config.toml
n_layer = 16
d_model = 128
norm_place = "pre"
schedule = "wsd"
steps = 5860
dataset = "wikipedia_en"
Each number is 500 + 40 x the weight over its row's rms, rounded and kept within 0 to 999. Layers, rows and columns count from 0. Numbers have three digits each. The size before them is the row's rms in percent of the matrix's.

# gate: layer 5 MLP gate, 320x128, rms 0.161, rows 250-316, columns 64-127
# up: layer 5 MLP up, 320x128, rms 0.153, rows 250-316, columns 64-127
# down: layer 5 MLP down (transposed), 320x128, rms 0.14, rows 250-315, columns 64-127
gate250 098:521509505602479501462477448527429577523532421476509517544510483505614516584504527477470497561509457551503467524558561475505461510540438500512547451455495458485480491496446530515525626516452553
up250 100:514464450488485551533492500507496504494514470488533462537384588460514466483478479543481496501534510504534519507469453484492505496531516558510470553458483514581556484502454522515460428475506442
down250 100:528488501494488546468457531510518515543525417458461528535471566350512486483489483526539499500426488489452491446487552492484511535472546441530554531543498494471504525439460493498472500485488552
gate251 098:491482515555484494523513489459538475517491489475508476510474538504441488422625547580485498534600517531484542473502507548485469495521552494540507517482498506592542519483508513464436482485419491
up251 099:522558501454474504482532496556505507503519569449508503532481528467571527466534465457463523442473430458501456546426571562505500531489550472528384547487539555543598468561504591553414515488502480
down251 103:548540509470495483511474526476461549537525552436541470508441477500584587481509447490524531441585469553528525483533500480486453418527519506512536583540510508534493482539484450496459480460507531
gate252 098:492540422514565430491522440456492534468470501564554540422424483473484472478437456478473493438539492539498548468454528500502517506486549461439440463481538484497496521476452468507454528562553484
up252 103:563519615473574496572504500436515542447443586469541477486490518515458492556530531525495500491509545496509520486486481486492410479437497489580575558524583485507485498493496462562478494405543593
down252 103:467536525495608523482481440473532530528514566478494417467465446481525562507528451513475499479467575493571488522499538528435542497513454471460480607532563481518465548570525496447546507444527479
gate253 111:449534434539451510510538435438466531436516550517456545426490535470534462512491513535423490536516488547526497444487612556483505509526443544511485503495502479512506464497509524509475522529533581
up253 102:542514481517465468521451419454515488459384528574543456491501472480508484506499513458518555505467481447434557510496518522484500478517542482527510492394555475466423490456467495495470482459489467
down253 106:538470561522477518529459550533470462487494496492571518485493490480573455414564497425527523455584545497477525474469564467489441522494503468485531494493480508567566573510498466478537470496485503
gate254 096:491508448537422526495489523498598500471491510500496495515462523451484445526504563561541477477466524596442464510492456465546509550496457462465488426511494501511535458496460492553403591471498548
up254 099:496476556467544416525464509505500527509511437460549556466469533505557520512506561455500454518469549460465532494416510447540485599497542484507479437530565481587490382473519533487508499563421531
down254 102:508519515501548463530490523537415529487501524493497487478508504588501542470480468492484481471416471533458522456472531555468437461437509521444529565552507483480523442553580465499555430446505462
gate255 089:492528535482548474560473532542602505517454482502419520507436519480566485500473525550489477540457470466498436446491507507460482454543511546484460492504491432540501535501519474473441448511552528
up255 101:568474463512526502607511448517526447524455506470427491547535551517530472531560527458499497553448509436519588450443575490500487435465465516528484512529497494568503552563455470557580536505552487
down255 093:594474455462551520509488472537460506538445490488404539465485536474534510477485500503513518496449536485467457445425509518519444565478463490560423469469503479465469403504473508517530451567416495
gate256 112:484532482527510492526513490537392525471465479541439518465509528453535508496535487459546469478540511497516545509564551482529496543460473522517520543437550435509531521494489580372491543485570544
up256 103:488548412463473506487553480507502481536526512472511481512486484508498470473512598454509529466583566522448405504462503447586512452454495475559454549514470482511428597477503471482503490533491504
down256 105:521463506475504564469494484495425512542515547526511538510459520544478433452550481461490474441490491484537543507548480547463485537472529559483479424422448536501465453471522504533594538473508572
gate257 102:491456497491531511445508555494455587473476478531472483567484533534504504493474483525537501476535479502458531572499524499499594490440478450446529454460462505497536481545509420552521549480568491
up257 104:550554467561466539531506521417476550462504490459493594503482494501467487447444480520499464462547521489671447535507454444545517445501494541493536504474481485502508576516503452475615488505530536
down257 101:582546510418539493565474468503453482510530527483511499497546521439501480495491441467446561471459488503528500485399549524537575445488443573541454522458493448530472544500514583518529487500486486
gate258 089:436560497500495463529461485511487547523520484468468584611494423548537503486499459467527554568516485550423440455461456446555507524462485480516512541485463456516559504430501574541525491424507468
up258 098:521488429570485551554527527471494503432499497494501470481460500537534544480533545428501526508467537471481487545456477531479505467520538500470556507495515459525580566432475521546555490545464502
down258 101:504543516551564461460524497529542540467576558437500447522440436477564524511482479521550465495510451433595515551498552517493562533575492481492521474515560502476472592541454495472465482522518506
gate259 101:506536537499498485536508487482513537466480536424507512443535517450468597491539479472504436473426464544513516507582521508538515505456476473528540421521514495567476530462430446477487446479432482
up259 101:517498536509539420492522408518516380507406473451488529510528488480489486526483574514549482473458513486520531466579486493472488519510472571503472467492497453526483543454511485461497465540534494
down259 101:480555449421548541501439526542469492483519503478513482480484477522514520499527537448527543455506497418422462457553449500505442441484454481463522498514464456446512493520541515476525486518445561
gate260 084:457577510591489572497606527512468541478513536482469509534456534510436453514543516485454542493489578541479543466527504507511509459516569525460495575427531464536540438447457448485558538522473522
up260 090:488487530530456501504548510453502524494594482500557463471533507469561419525468474494531531538550494504532535478529522441523508506505403539509476477417564496522553484506552558509506561501525571
down260 091:556487406480455470508477508417486436462520463469497529471460529498434550461467433618559583523506481494461451435438553454492565457439517497590482460465497491481465566504491517513427535559491543
gate261 098:483561511503532551474519498446467521451532459518484483519473473441455546511528574508498488471436462531505516567463493531463555536486453557556538528504475559481460552406482533487471523479509543
up261 094:513465542410436485576505545468504507427524543555514466530448460489443501479452496471553500502478526494541480478451464512490439466405556446466520478514552558454581495548524511519498479543485543
down261 098:545540462475515535487467465512517483517517484492534509536500541432537509521548409530544565487532533526515518509379494509468480432564518485519528493530517530550531577536561482509400446440462565
gate262 097:562519481498493469536514552514498503494509534561457511551498555523484519556432483486503546510454530453474439519509599567529528442512511435475443456440505518520528473496486495503486522538510500
up262 097:512516525531513417439508495440511566529545519490513489482451468494486469506526466445418460490512555558440449460516518490404506524536506493405457449579516495550478495512507455565544558530507484
down262 102:500512531531477417557552485582543492497481487459491527488480483458496525466492461537521454502557488474477440497474450520520538484454402464495489500502471437517484439457566474550411470523381529
gate263 109:536481517581525464510516472475520500500520465463521483457509489457560485453517419459497560521557512420510419550516472443503525553535477384481443464458481428455478522526498483496467488508529445
up263 105:439527519522582502530469428438531526565500515509530497521498520569535408471577474461540486525515507493531511475468490452485409500480519539465455472601546453535459468534460522509491475556450501
down263 110:491464532452520528500478576467538478471513531546452515495497452487524550522517479513430514527459545461475490445503501526599465412506494494507500504537517564578528472474449550510451520530406515
gate264 096:477508439491472496460575474469520515522486455546496489552540434528539602549483445477552464509543502521482443537509505496511465493536476562518594448513457414466512471512542564514437507433510499
up264 110:469532528510503500538464417590556457467448504464474553502478474444516558534458488452468489458503497457477552521461498462503488448504426380528501511478461411538470497462450482481504468528470491
down264 099:504553517553463535491486591457526517483480511494524470504501483517479514557477504459520490454464493517517617421460506516440506559520573457517432531513500488477507529516469548505450493529490507
gate265 108:518563505475513465535443478529470570466499506528561483530539531540501534484495478476487453494504475495486529442523473485570518475494512530547493476498485448424485517555495527451523510565533510
up265 102:508511481521596493495495460491527491515486521466524423474483513515451538520543533549506532494546477488515487526533542547440478463437475482410515515519502431428493494525497509508504555503505504
down265 100:492549466599560534564514410512537442486500560515590524510485469528482485484471572505454516460507493503545540522450570497496419404455431472559406494490514479478488593516525557514461569514510527
gate266 093:542538502496468506496499512475489538493496444490473499518476524469457469554554474467509465494510510559537480463539537445563507464505494532567547448545453422511442503471464410488448441531513519
up266 101:551511457477441573505485522468514475475464497470550517524505509588508502484532520513532515501504512480539426525455490447527503532499512513504478479509422500517532565456597486462414551503499461
down266 098:494490488467510492473544457450525486479564581517543569526433423515498483462528527566514517542542514452548432549458470470548486386412430435478468485507513465554532544496491517447536521433497512
gate267 104:502547472488478502557437470523501502506509486459501488541496545467591547499533556527477530504495415528472550530474518514533510557560505532553575533491540536569568524529448477436486526503556526
up267 093:388543515554469473499524572450511430525561484513545474521506462566505470473530495498511510429478478431465513445523492553488523463548410475485459526482579515492476474587546495441492428536483515
down267 101:515438505530502533506440502471465484566528495604471464491460471448431468468487474538462490536483508443498478449583502512516463506465446518456525503557518489506563470508603519490523565450473436
gate268 109:508562495474469474459441545534460429446371529542488540487486470505560485472448509531511507483456474515444425460479585495478544538534502421473538497493538449441466530496524559493539496523492532
up268 109:489503550548506498531484471441454515437469464496400484433532535421522508477473502496486447562496506517463548409526501504506458494516456483453491552540483539458501522460492500517496483509557505
down268 104:455501526502469415436521498509551581537489468533555510540467465474501526437485462550485543488499496465461422482524471482522571516495488545571540484492541488557429514552554551483433491524515455
gate269 094:487507509527509509583568471469477449471469536409536468558520525477493487494540504479447505504567508564506494484535535464471556505429529487509503449590595462484445591507463559501489520532493585
up269 096:484458472514457449539530519490537495519422474496403552515509449467451472525467476465463531482520475515530437472512524515466501458485517494521557508563598512449544510481408486482477456521562499
down269 096:514518569464449525481530530419494489487512510474519498489478519503488508412475592482456499531462500483527507482521514488495522503523542473527566504449555557460516476433472521511451510499597567
gate270 108:425519422455488568562481461526487474514544403522484379512512516516490448493533553495558523511532474443447557547512508462494527433568556471459495520564524477488458495499496526492461500460534465
up270 100:544534481430516470502478414425496514420595501503515501516447489463530522460454532520525468470483505589457512485520548491516458487474518531456592477445468518478497499437463494473440517474537494
down270 108:439437539424545489560571529533479434482551477513482486491519556525425525432524533481556476399542520525393522403468554513573472546512474450536544484513546478455488493437470498544475442438483472
gate271 109:478462462519513489447516518484499508542496499449481455453530558482480499508558500486522454411503536512497550473456522520456470548577490477585516405496553361543520530534508547466510499501582484
up271 109:418471465492508514462478528452422549557562492481513501521516478501541522438373480568516492502421540515522547468530538464548476445508469444571561513502490522569491493469477533480461580501576518
down271 106:585528525497559515486525491507485476489538511515513459525473437491438555493506538451507533522452548484456512498489552475503505495481417493533530495502608510507506545479548526557556583535508419
gate272 107:559487509499502456518517499574527572472514515547485556521494496557516479483582497475547546522460414491457517580456490519542456561541519529500473504467460505539479549485494509478522461555516481
up272 099:517544420473473566456425489576461557489537485546531507500484546484560471493554458469516484507520390476433520501513485496492538468486478493485458500499477546461544435512627554513582514480473523
down272 098:521461444514492485542523502518464528478555520497447547409534451532499514520474467476558499438503493539442439476419609508537461500536511523475532496480404451484495479522567489565486521484423479
gate273 101:499495480530401498489515520427541474474534524511500433489589499437528519534438498421452497521572503507521480532500524534514495606451512521569512480457495542530477534516520516518529454500443395
up273 099:470633464486543497537536554434540476558518526508513526557533490560534520509520489538532419481409463539545453563463505502491445453474486538568474542371448477525517470510478500505523506523423469
down273 100:549460542488406485461520573500469509530478456539443462524559520506505569488483427493427427467584482493503603495522478525594502495547487486482495510466518558550463523524453526531567477525525581
gate274 090:433577449418495529554474542501554537506520553458516544486489550454496484537488456443544509509498525648502543531473457460498486465520568509481518540606510468505534486498563436513554475486443518
up274 105:455498466439501507455526452519525478527573511511539501567514427526489519507537450571547534558491507546497517411475448507479490487509538499493515484575520516507463493510516471489529430525504471
down274 097:505520582558440464466533510433518499538455457531486509533595482545494512514467453500491543474529442407529562483595500512496553548528476569495474479539496425563528520464506524455417475519542487
gate275 097:483502457508546535543455525461531486464520405464482475544505530474509539509505542397508553498475470502429539492503537529494509595517484468469511493434476483479440499528614499503515468459563531
up275 097:469473484539476459513550531538591530550475508556495497454452527483534541517464506464407515508459516461509528502500525451455515551515496494537499474470529464552495465511539536372557560500488505
down275 096:493542514479552489524450459518516445524453423463449468531566551499497491483560509507453420486511414492537554504413516591527493477504521531532446470544473518534492537511537544545454513570423546
gate276 100:453511472561413512437540530507490489533516491448543489583491504535511537493553512514560513474453521504528434413542585528547477503502501534537519490587520478562520470469464531478516515520475482
up276 101:511508500535530467548542545447432438486509526518525448494480420495552539512531487525516554480516433505504484501479475465523577494432478567493501483547471523586485577535456492546593581452491499
down276 101:565465471457490482484528493529508592483490494481520488588572481477508480434518497528488496505558468540497462484530527455493545562578530522538492534500510518496505504515466489508487449520474552
gate277 105:561491488565480480478465493494503469535492503506594456520430515468499493558479510475463597492514513452551472485434515462481447451493508511557448528431454464491542494408484514491550497541522502
up277 099:421522527479527535441473431546503475533499515431518489538483514520437481521489489500445467536458558503474460472476505516577461538523501510542513537474406460468492496488426533426461495525528524
down277 099:489509412541574586557466519513429501505422538480495494503438479467513500548484533493490502564436495504535490527563459468572479491466476564546518596442462432542481492497494584477537503514463492
gate278 103:471419459440496521538500473554541528428552429549487589447533522519478487568543499458573508514497513538526520541461511478440461492489479494538462475511528501458577546455477538469490496539496487
up278 099:486497522462453439586493496502466490557507460534513536456479480537549523509537473495454460441461483453564431525470546512494517514451560573442395449520564482459511455419522449474485489485430433
down278 098:486597522507498473409507478456409569489512543479495533394526447503499465454499535422501478497500437475488550491415535507445480486502580457485507482530464532525542548447485520557461592535505503
gate279 098:565497408511483426525459497439536512498511462505434495517437481608525464527528474466507544507422480505496525566495604468489482467503497484534502458579471581549426483504590500508516461515478514
up279 100:474434539462506509539465543577446493460459540484534493483474473450600477469495479542582447522485509507515519425467488478455438556457558518575530428485554554531544498514469565510445520500504479
down279 102:533498498439523570522442524458611440490503433455518521459512503469425501500513512538501474449485537508531485550482486450575513527446489514481500452471474474579521548498474496524506459529557507
gate280 088:414465521537497417549525512482505456480536420472528478439557560433551532554498473435484433447508527476494479516522573481504458536438436538516493519533521503534467535559496514492465550464577482
up280 096:559510457464451526481523540538467519505511517497622510517485479575522562493521460527539508462506506540510477445496487533505452535458522475468488406594561506577513473499536472468462450524467460
down280 095:442444400522465494505464482451576470478471495489421566492440507476472429496542519522486613463502456474502489517457463492440561517511515450506531496575470542526479489436537486484480449479443469
gate281 094:530530404554403527553473542460534535505451482445463465516539457500555456573434555461486521512500485543472498486498563458509527452494493515543519507444480529575552489505542447497508545577409486
up281 097:465468568581498520514488483542492474508529500473512492526456505512415541565490458559546541517520415524531506517518600417422508537503487511507465532477573491555463499479508524519567481562515467
down281 097:495511514495490469560524545539544495567545533504499496474472477452507485525538476512489525420463460514494512454530487512471466499518570501486495476522564424473486569513447538489521438520485522
gate282 100:521465480402569505528508500524555489519516515507493499413497577452513450485507466437445482456520449494426486549558539457428498556551513473493558517503428447496478510463506554513525457485515489
up282 098:507538499488486520531471517499522529464520540454504490451472569433498493481471471494542473435497565589369489577537504504471495440571495494538493554488482537447528450494499561541501536486454466
down282 098:507499572505565501490490451565471537541547540481491580586527430505470434479502585547504451562486483500574450509489509460483432463524457485487485448489508492469550500552446398521522480551459488
gate283 098:410470405509611441458500521531451558492450539541479534564548551484475523495504510483495498501476491492489467484531542476504509485443559518491439457518492500500480508481495475506456546583513509
up283 102:505490514486459540563449497504462535524506528536483459487482479500553502502544495466539512504407508516482478499443456465579514510532571539471456464631553534522506507576475542444493479566511502
down283 098:538503563480436446462522532531546551527485506500458544493586550432524495467563548547495529440503439465517461505440419465487593520484612565467459510524480476476524522509482560551450517473524584
gate284 083:462467523558470517490516557440591552503523532480499398565525456442495505536477487521490539562478476480496483534539484499511439477501517508468504479502548518452430497458477502535423525488574555
up284 098:453483505567523469534491472468450478565449440470536532492599430478533462468509508500575526499569477526485514460540539531463507460548512490473430505520476468490494480523598479558468494416541429
down284 092:518420511490483494537479463507523502545451444530462535489488464508541495510562511574432540520516452494513429507479511505567542448495522496454518470468480495529475451513491498532614534521533530
gate285 083:504528502485532524488478442484559488428536535540521520486536399421586479542554487421506429462532460499480464537485545534548465524558509497456478526538447539505483474515436582464557505458493511
up285 092:554579525497535497463494416485544501484541513545455439514472479543532506407597478527540468505471540486557432527501523461505513640517484528497489486486501456424562529502524485457507535503455539
down285 096:571494453455522473564493529510592491501491528502448502469515463511444481508503542503462470511527439578485550445526478538427472504488517495530539491468452490506446515510507464519492507585502508
gate286 097:455542482456510520541532469494471507449412516534451489408418489541483557561497521527560540513503508541534448543544533458531542496533537507456417571525506483484420508503443488467567480418520488
up286 102:558537471471521542417510433493470486500562531507498527589457511564486504530564515493512497488472501448535466569497554430562455475462512471509517447550492493583492420520473522516468468491505435
down286 102:476515529466487535486527465514456526531457513532550471533492480578580490526559538512472477485454476601544515489508504541460430440486516545481580473607519459487502501514492469497508596484493487
gate287 104:415507453503547485524548514546528566515479488528522530524445504462496578506602491505484494448491465473572468488576490469436558464474519421460569493441475438476528536441497540561473536514468576
up287 098:457496498447539542509459506440494459541491433403458498506541556509489517544571457510500409515523523530509510514519557460482513510514531450486542404527484491534450504576518540433553456506520519
down287 102:417487467530452448501502515498466535562568495482522491527546489581501523538516473476552445483548514521501565511497507417498440510490436476519430470570462527571450538453562495485466433517521521
gate288 090:516572479453528398466525509568488485500552506559540465492466512416488499445512476553541461550512523529513530537576500497529532486538460501465513498528505500485507519419499474445555512485440503
up288 095:502411545483490493466538584455477495521502464511514499514485543423458540517524544570464540516481538519562541592443539539492575464512501533511477554576391526545412512484496456558536489517553495
down288 102:512529553478499514586512491594615521497507477454431501432449503513523513492523534497556503435496520552574551463519518481510460421501495509563499476461399481551484551548517479546431518549486438
gate289 113:462567473460521444504566519540578522518453512488473549424496545492531493542468502570492581461527431494483545489520529477426548481532477476524427467513509440478506518533490533475500501445465550
up289 112:441548536449610470564469530548424511548470533480480492477564514461489504494487519531514436464488524483502486611469448494528532478456458523557489454479474521457513532475460503473495512514464497
down289 114:537484508535537492508482453539536548400545506527508471422476373521493515486491530480518524520502466529504541515557482515431488562470534431489387472530499561492545524505531484553565534507488473
gate290 099:505444469505540496596502500447416525548487518485517511530516386512484543497472515488499485465461530454492488610519558499499468471480484478490511433515478523558590558518501492446524456538510444
up290 108:454503527508473502460486552519516433432518457498460483439521609510489434472626464494501457516542501558501546425498485468509485469482504528481511503482504445419474496495442496493435495499527509
down290 097:480475539488552477515583501528577495478465496475501539469484485498499515492495514469438523508498485468598508557510504544489478484417463509406533491550499497514474463557523469530545523460570401
gate291 102:490507456467562514487506538438547414507469510507471505483463503454564539472519547532506617517514483492552542531464471497533433478553552505526495503477508443523462446515451415556515524531557538
up291 103:489518471542537559462495510456492501501505503465481449514511406489553464510507487457433588514551520526465524476559525538499566477502492533528498569438426515464496529531480570555444445533497549
down291 097:496469544504508499528492445458506465516490540547499524480534510547554538455456517457480466485490498491446454433589460620486545518469495538480560570524552474500502430532470571438526507477533448
gate292 092:479454540451505504542470492513500503400383534472460456481505541455421456493452533492460467464477526596510500533489538467503511511493567534520513529486483466487453515492547397471424514505499497
up292 100:506540515413515589467544439449570471521525504486459496438473496531477458458485537495539497446487426470474542412483453492450433566478469544526433500425526439540468497503436489447452464522555514
down292 099:460482499503553546487438502505514495490428518541539559534506475505522473589534532494514426587477577513592411545529497554486465459524460499500576470468491557539449415511520409542448456447496457
gate293 091:503529534590498473521479485472518509514503515454473475569548474550523508530418495499487488444478490464526470506475543478468498499444486460496567480517498483440460599479527480554510514518459483
up293 099:460452472505500533505485567555503473426416527476469540515469533495490491470510493498435558482513469510496539480531535484452504512492476499519429412510518468547515524572517452538511524528515467
down293 100:489480448468519505479511529465472525419458470522512524488486477486441518487486543541448542451444561409524492517499503458515476517481515452460530460523509437483525506498489534540488473467435445
gate294 100:495523522456573505440478491550507527448446507579599512409467444537510505521543506510487497493520510566511464545537429520536445507507434570515528530452544481473523507510476474464456466508512497
up294 093:485514497511455460499515467426560521501472486496579538469570415473515459477467474491549480467526577512590550473438553479539435486482500517496457497530519503542440510455526490405523527509513583
down294 091:523557508561433476490485475514456529412505540539485461513514510478440534454520579521486532534453444505555519518565483513481516548504503540551542557477495483466538476479497524460487474463504447
gate295 090:474497505522571475412550454435512492468492541488559519472493510440489545494525557577490531486547468471472476459520517523389550552521560485433497502457523448448457522480502524498476515551499463
up295 098:510480487453421428505449445485484465528467455458473513455559541590515514513510489447394480508482574462525492486484524492476527420478508532486543521508466459541471540471478478495566529443542508
down295 101:507464542466458503550496433476567512523481513534513508574527504525540571472487523475525541562524429523491513454536545508548529495477576541490506490536503537544510487470507462522471458451482446
gate296 097:536456522543476552485484504471516529419528542513497520495511511509470548486453562445472575560556456471484445509548512496507442582465516456498543514478500522493463544479568484545474429542554508
up296 101:528488502529583458554423463553505513515478456442551555447526549518495534453524566464514517445484587488577480521551499497512510446514500578509507472570464555487516492556571551549507457564534536
down296 100:560488482429458446493392537456506504465460457523531456503540545444449485527495586387514550438468499429441513469520542464503514522476498512516512458446464508508499495526526476513528443469430487
gate297 100:454459486538486547530493503460470438479511498487536510471505516586494509514550447470533457481496484532535499466482486482485446464534526510498352586536541496505527522510472497592499503539518515
up297 098:486536509516552469547542542497553495476468479489479490506498524476537446477513534443586498500471424445549482536519506500528493549522496443493441512544472504529431486501537480594515524462477474
down297 100:510473534471524463541552507473594522474577431464477522470486445517457474511557542483486576559436487532546491499479467540435473517479502503425510461517540552519531541477536487483508483467447517
gate298 103:492469517583535511452502477538486521415501442532488483490480486408482504599461484557493527556497502484489481548554448457451582425464485476486472564500487466451456507396483469490536465508392461
up298 099:501470543535478520437460472486518542504451527535523515545552453489548481514485524495481460509496552438551469488521468456570491537517455524502545486468500513409449510430496463502510571502480476
down298 099:467555474537513475499411501455444504461484557482464470501554476484478458520541485534500513497472517482601481552489562575507483543584428510466453468549489512508498503477565453510477529551575522
gate299 096:483501515572514488567518464478482527551547534518490439489489445486538502489518431458396522469568445494483469464443533576532498502535485484554462478539480517541505524481521519456479477512459505
up299 100:497469423504520452482524478406469553503527507505510516459497553532450445482547450510496399583516480522527553495543520526449550525476409405570439515485553460490469473541545502513428537550494501
down299 100:556500548471505464481518513508561509519529482501429464493529572489574520479491540459460555459547484517530452436450542514594472498498492551467457483576523529500475479465525468544446496504506520
gate300 092:422486460527436493444507440573455510453435527444552432522474571438500509530534468478564504539498394545558482549419496457429530501486479534471505443452496483504443476482473473457491496519512418
up300 099:502467508507548524468531540486518542454424560514482470452511511456499481531492531480509498485507495447495543487517515580473486474471470445465502494549494535401484487521568502526513495550506530
down300 100:550493550425560482526487445508503494492432453482546535547536536517517523476505511534453568589467531428551460563472443535413496468464519495471556457457472486434461529511503495444506551558586541
gate301 109:433511434500443478590483458497500567458441516484529538497503518426480528461474515568548481481500548512552570466499535453477526517533483476566555507487535490482485480547554449480498477506495509
up301 099:501436437590440508522432571498481542523470512451445510499468557564609495533497494497466426477532479467561492440433429489451469540512480543502507494562532463496456527461456517460473500463498558
down301 102:550521515447512564506469524463463452438502470515460506432566486546488480469512446499500515493536495526510452501502560503463462531522504587493451517483513502434508537524457507494493493523471515
gate302 093:474488496529459465541507417584527480466528530503512490491475452519510508526534476458430525499531525428416542400602510539484530445507589468533533538518483466450462529442464466484476488483523427
up302 101:581492476439547501498502516467408474376494496454484441555514492505556564467571530571479528468503561579528484544536457526466481517512504433468482508488541473487471469550471457519559459477527492
down302 102:537500540492525583502606524542546527465507518490490540478489470503408524495419479471454419525507506487533509463531480568516473497488471474477431537548524548518470456633510448484582507498479540
gate303 110:538539435568472431566503514492529552468535485544517412484491430419542525451502488545566489442563485502495509578466489539469541570499475522522472470512466499470553535533451533540494533516466485
up303 109:540569472492504461485582549480501405485462470497444489530499479516495546490456485484497568537418511525468598604551544496464466514551566435513522525555494528532545547495524534448516498439476445
down303 107:554495595551464490431519448517480478454463526526492464513501520553561477461570455513488480492521476493501455517466516519497404517570523485452557487475481431508482480406496456476575527429493526
gate304 108:565574498474527501497515509536500478445503541485525558462450487493484458440406537492500498477429406494471519604588496454450411498501509512535511538476494488494495536494410460486500489513498493
up304 109:454489499495498492516511447517503502488464521555522522475560489456524542519526555534407509523532535513466495500491493614517498482505531612504490558515441556442531561467455476394532464545462492
down304 103:561492537537536473534537514502474511510459505531508471533466508495493502541424391474447505471557483451494497515559453564577435469539485490484455541502557527569536417478471537514532539483475456
gate305 102:505487488479491529427509481485497634397581451506567460545499519478512495556542525479473595474514467479471476516524445556519470519498484522432484438607478446552471464490500534470477484551481557
up305 102:489504509541526471514495507443494500491485427454464432599388545467511532456485542531539550494473438566499522474424472543554457430520509492503482561486489535469487467493523532498430459468495470
down305 102:536516522575557455559475543510504502525562499455517476553453499431555489525541572511610481488478531531515523469443581510478509494457527464482451494545571459484472491472526557549461530489416447
gate306 092:518509429456500430511543542487565473457475456492535550512472502531544476521547558477504502445498452536569446482503473575446545526558443564529481506540509402450435537482449513505483490517534445
up306 096:548526528510482483458505464511526522524541554466496540556427501427503527543545461529487549501492464469429519450543507548492505556527405493504558490507494518580529448457548520512448513501543564
down306 093:507472528557518432491588513532522491517493410414508480466492475535531509515474443494487491442504447478532509547470487532521559455529440485426470508507510462432473574517461556430499504465427523
gate307 100:517522511514467438484538514465453553557574442518467509516490450460544513520473550488484589453479420488454474430508538508490545466540495471506550492476423498484528483512496474506483501497469507
up307 098:557502452561509496539429502556542524455519473547455529482480549514520553492550422507505529482503569578531509518578463543539539543557483435512459439468596581507496434513490554475478495472415539
down307 098:427504588488444435504541513515513552517579503544524546526529493548534487611533483514544464528530477471452435466515436460509550552590458515414541486489476471541544506501476425498439528471463528
gate308 109:433566506474478516515499490546511503503586470494520452506506493452477471484410507504498500427526487475492456444473562510492550538542525468421457508501411450533443511521542554556492458543533501
up308 107:477510520476561480428530498526517467423427511451535504473491498488469543455558492538544473503504452546488491597541564511468543492531509499518482504465503524487395501535505573529546559521489415
down308 104:531511563513448490479485482447571487491458506445508562493494490521543543486600554493540573534525516450514504593452504490468518428530418553477532498441570474491443516500516562516506493460453557
gate309 095:503406503444524500451511490454465515467519429461541510465446511465475500506501463504466529472518473463471562445535583545457505417489513561506466505565510515447478514419473510455543446500553499
up309 096:517534490446499522469493455526456445447617484509541487542535449556469488472504467495478507485514512575550556532442520589466519461474532474509499556516521524540516476470538545555476448533491489
down309 095:528480533516481451510555435498484501571487493500486463463561442452546456513533541504480473445552539479376527500474521600492497484481562496506482457512486513575455462475557462536497425496447451
gate310 104:489520595485423502480466507458472513480469555477471536448456500460421457466526490472527505456477457562518534511478519581494503478503537527459540442545496492451530509559558553481408541513492483
up310 101:526440439518548516438470479513487502511505459435481457503509478545505599483485501506526537479504436529469542491437506532504480581484519503481537505488483495512502427438539402474536479517437489
down310 100:502452468516527616531475484548545558505503481500492457424473386540504536496486483506490503552522522544510491513462466539476462463549423511510533542530519490532556520550476418462484480531454461
gate311 099:517563505517440478486498538465484477440503547474477468442564496470468530486546478523530448519554566553519532491526411513568481472576426549525497467458475494480479562493525503485539485536510491
up311 099:580544514594425524528475490532517444567502511544504473406443462497468526475471498507418531514551541444497486509461470446409554564501486476501465489453490512504456570414546504545515433440536575
down311 100:579538481539501533509501492538547580540492566529440558497468460458440412556525480484548468491450493459576528548493527452549495437574528555505535515462553450457510526510519538498574513496547487
gate312 087:554559457432477574481455562497544554516488545506470418510526477481583478466460471499513523472555467466503492577499516539427498516466547443502484472499481461519522492490479581476532427486530559
up312 088:512521460532551488482516488536549501462420464512426488537480434571523463568489509564471502587444544402522548560444470488502466485528508517489508493553496471418504488468489511451533531456536437
down312 089:460516444541485401554447547414542452489528517455480478500508482541501439484508536481420457471550519440482475532454528551484432511540545530416506514485486529470540580467484529510543511436514470
gate313 101:602469481550469526605514444514508579452556513460528441528519518512517510537589500525550493479566496509545463438577529535461538401523464502507480527507506506487510490500527524528532447459533537
up313 094:500500540500528509458524444519453505459531507534558533539491490465523537576428457543513526489541574549459435569491593496485552444448424482450555553511555572530535532499474555496493443469467539
down313 105:513534515574545487451377541459466419537524508450489480493481499418459459464479494554521531462512565570488504505545472496530544526452554500428485525456511480443522519502415494465533594509485468
gate314 098:504497471545538466535464549439476455526459540553495490538469438552556425495488467518593523526499482518453558468497516481441529499497472510526523464469501484496457416472525450477485549517537470
up314 099:449484495555503482530445497565460508542580449534495463405514570463544510505512471521479448488528479487550496537478474496473562550516497507517510520485480489494531432544446525460457542486490444
down314 098:479499553528521487481483471573504442432475508532490486466384470500564528568531481527518406473495455479612549577510479544494539476521452508497502467581409483595474500516447482459524477433481497
gate315 102:492520399561473491483547540465481566528514543476493490548458482484502504456509507508460490471497529453477484564533484491508538501524469504533490534571591519455531478414550546463503510546463505
up315 107:572543500473489550430548465550519465508552494545478501532459444544554505529494410566490551540474521528471542525440525488480616522516477538469535481505498526476442470519478469522473422514470413
down315 105:512526529501476484507559446533547459442527561557539492549520491462428477491454490515557487540534453557502499565453409514466489527534478533521446514485495481483492539452509515539510493508559491
gate316 102:441478567520446550515435482517507586563457490441533491498511573438500489527520474500475619546503514537466562485495565444499510461462483474486438531511529484484450478523529496494631477511487471
up316 101:500469406509525490463465522516536519454524482557501465439460491551487514520486570504520473541491454498496485499494444507520514568538539476508464460536548495444472515435513454501495512425531451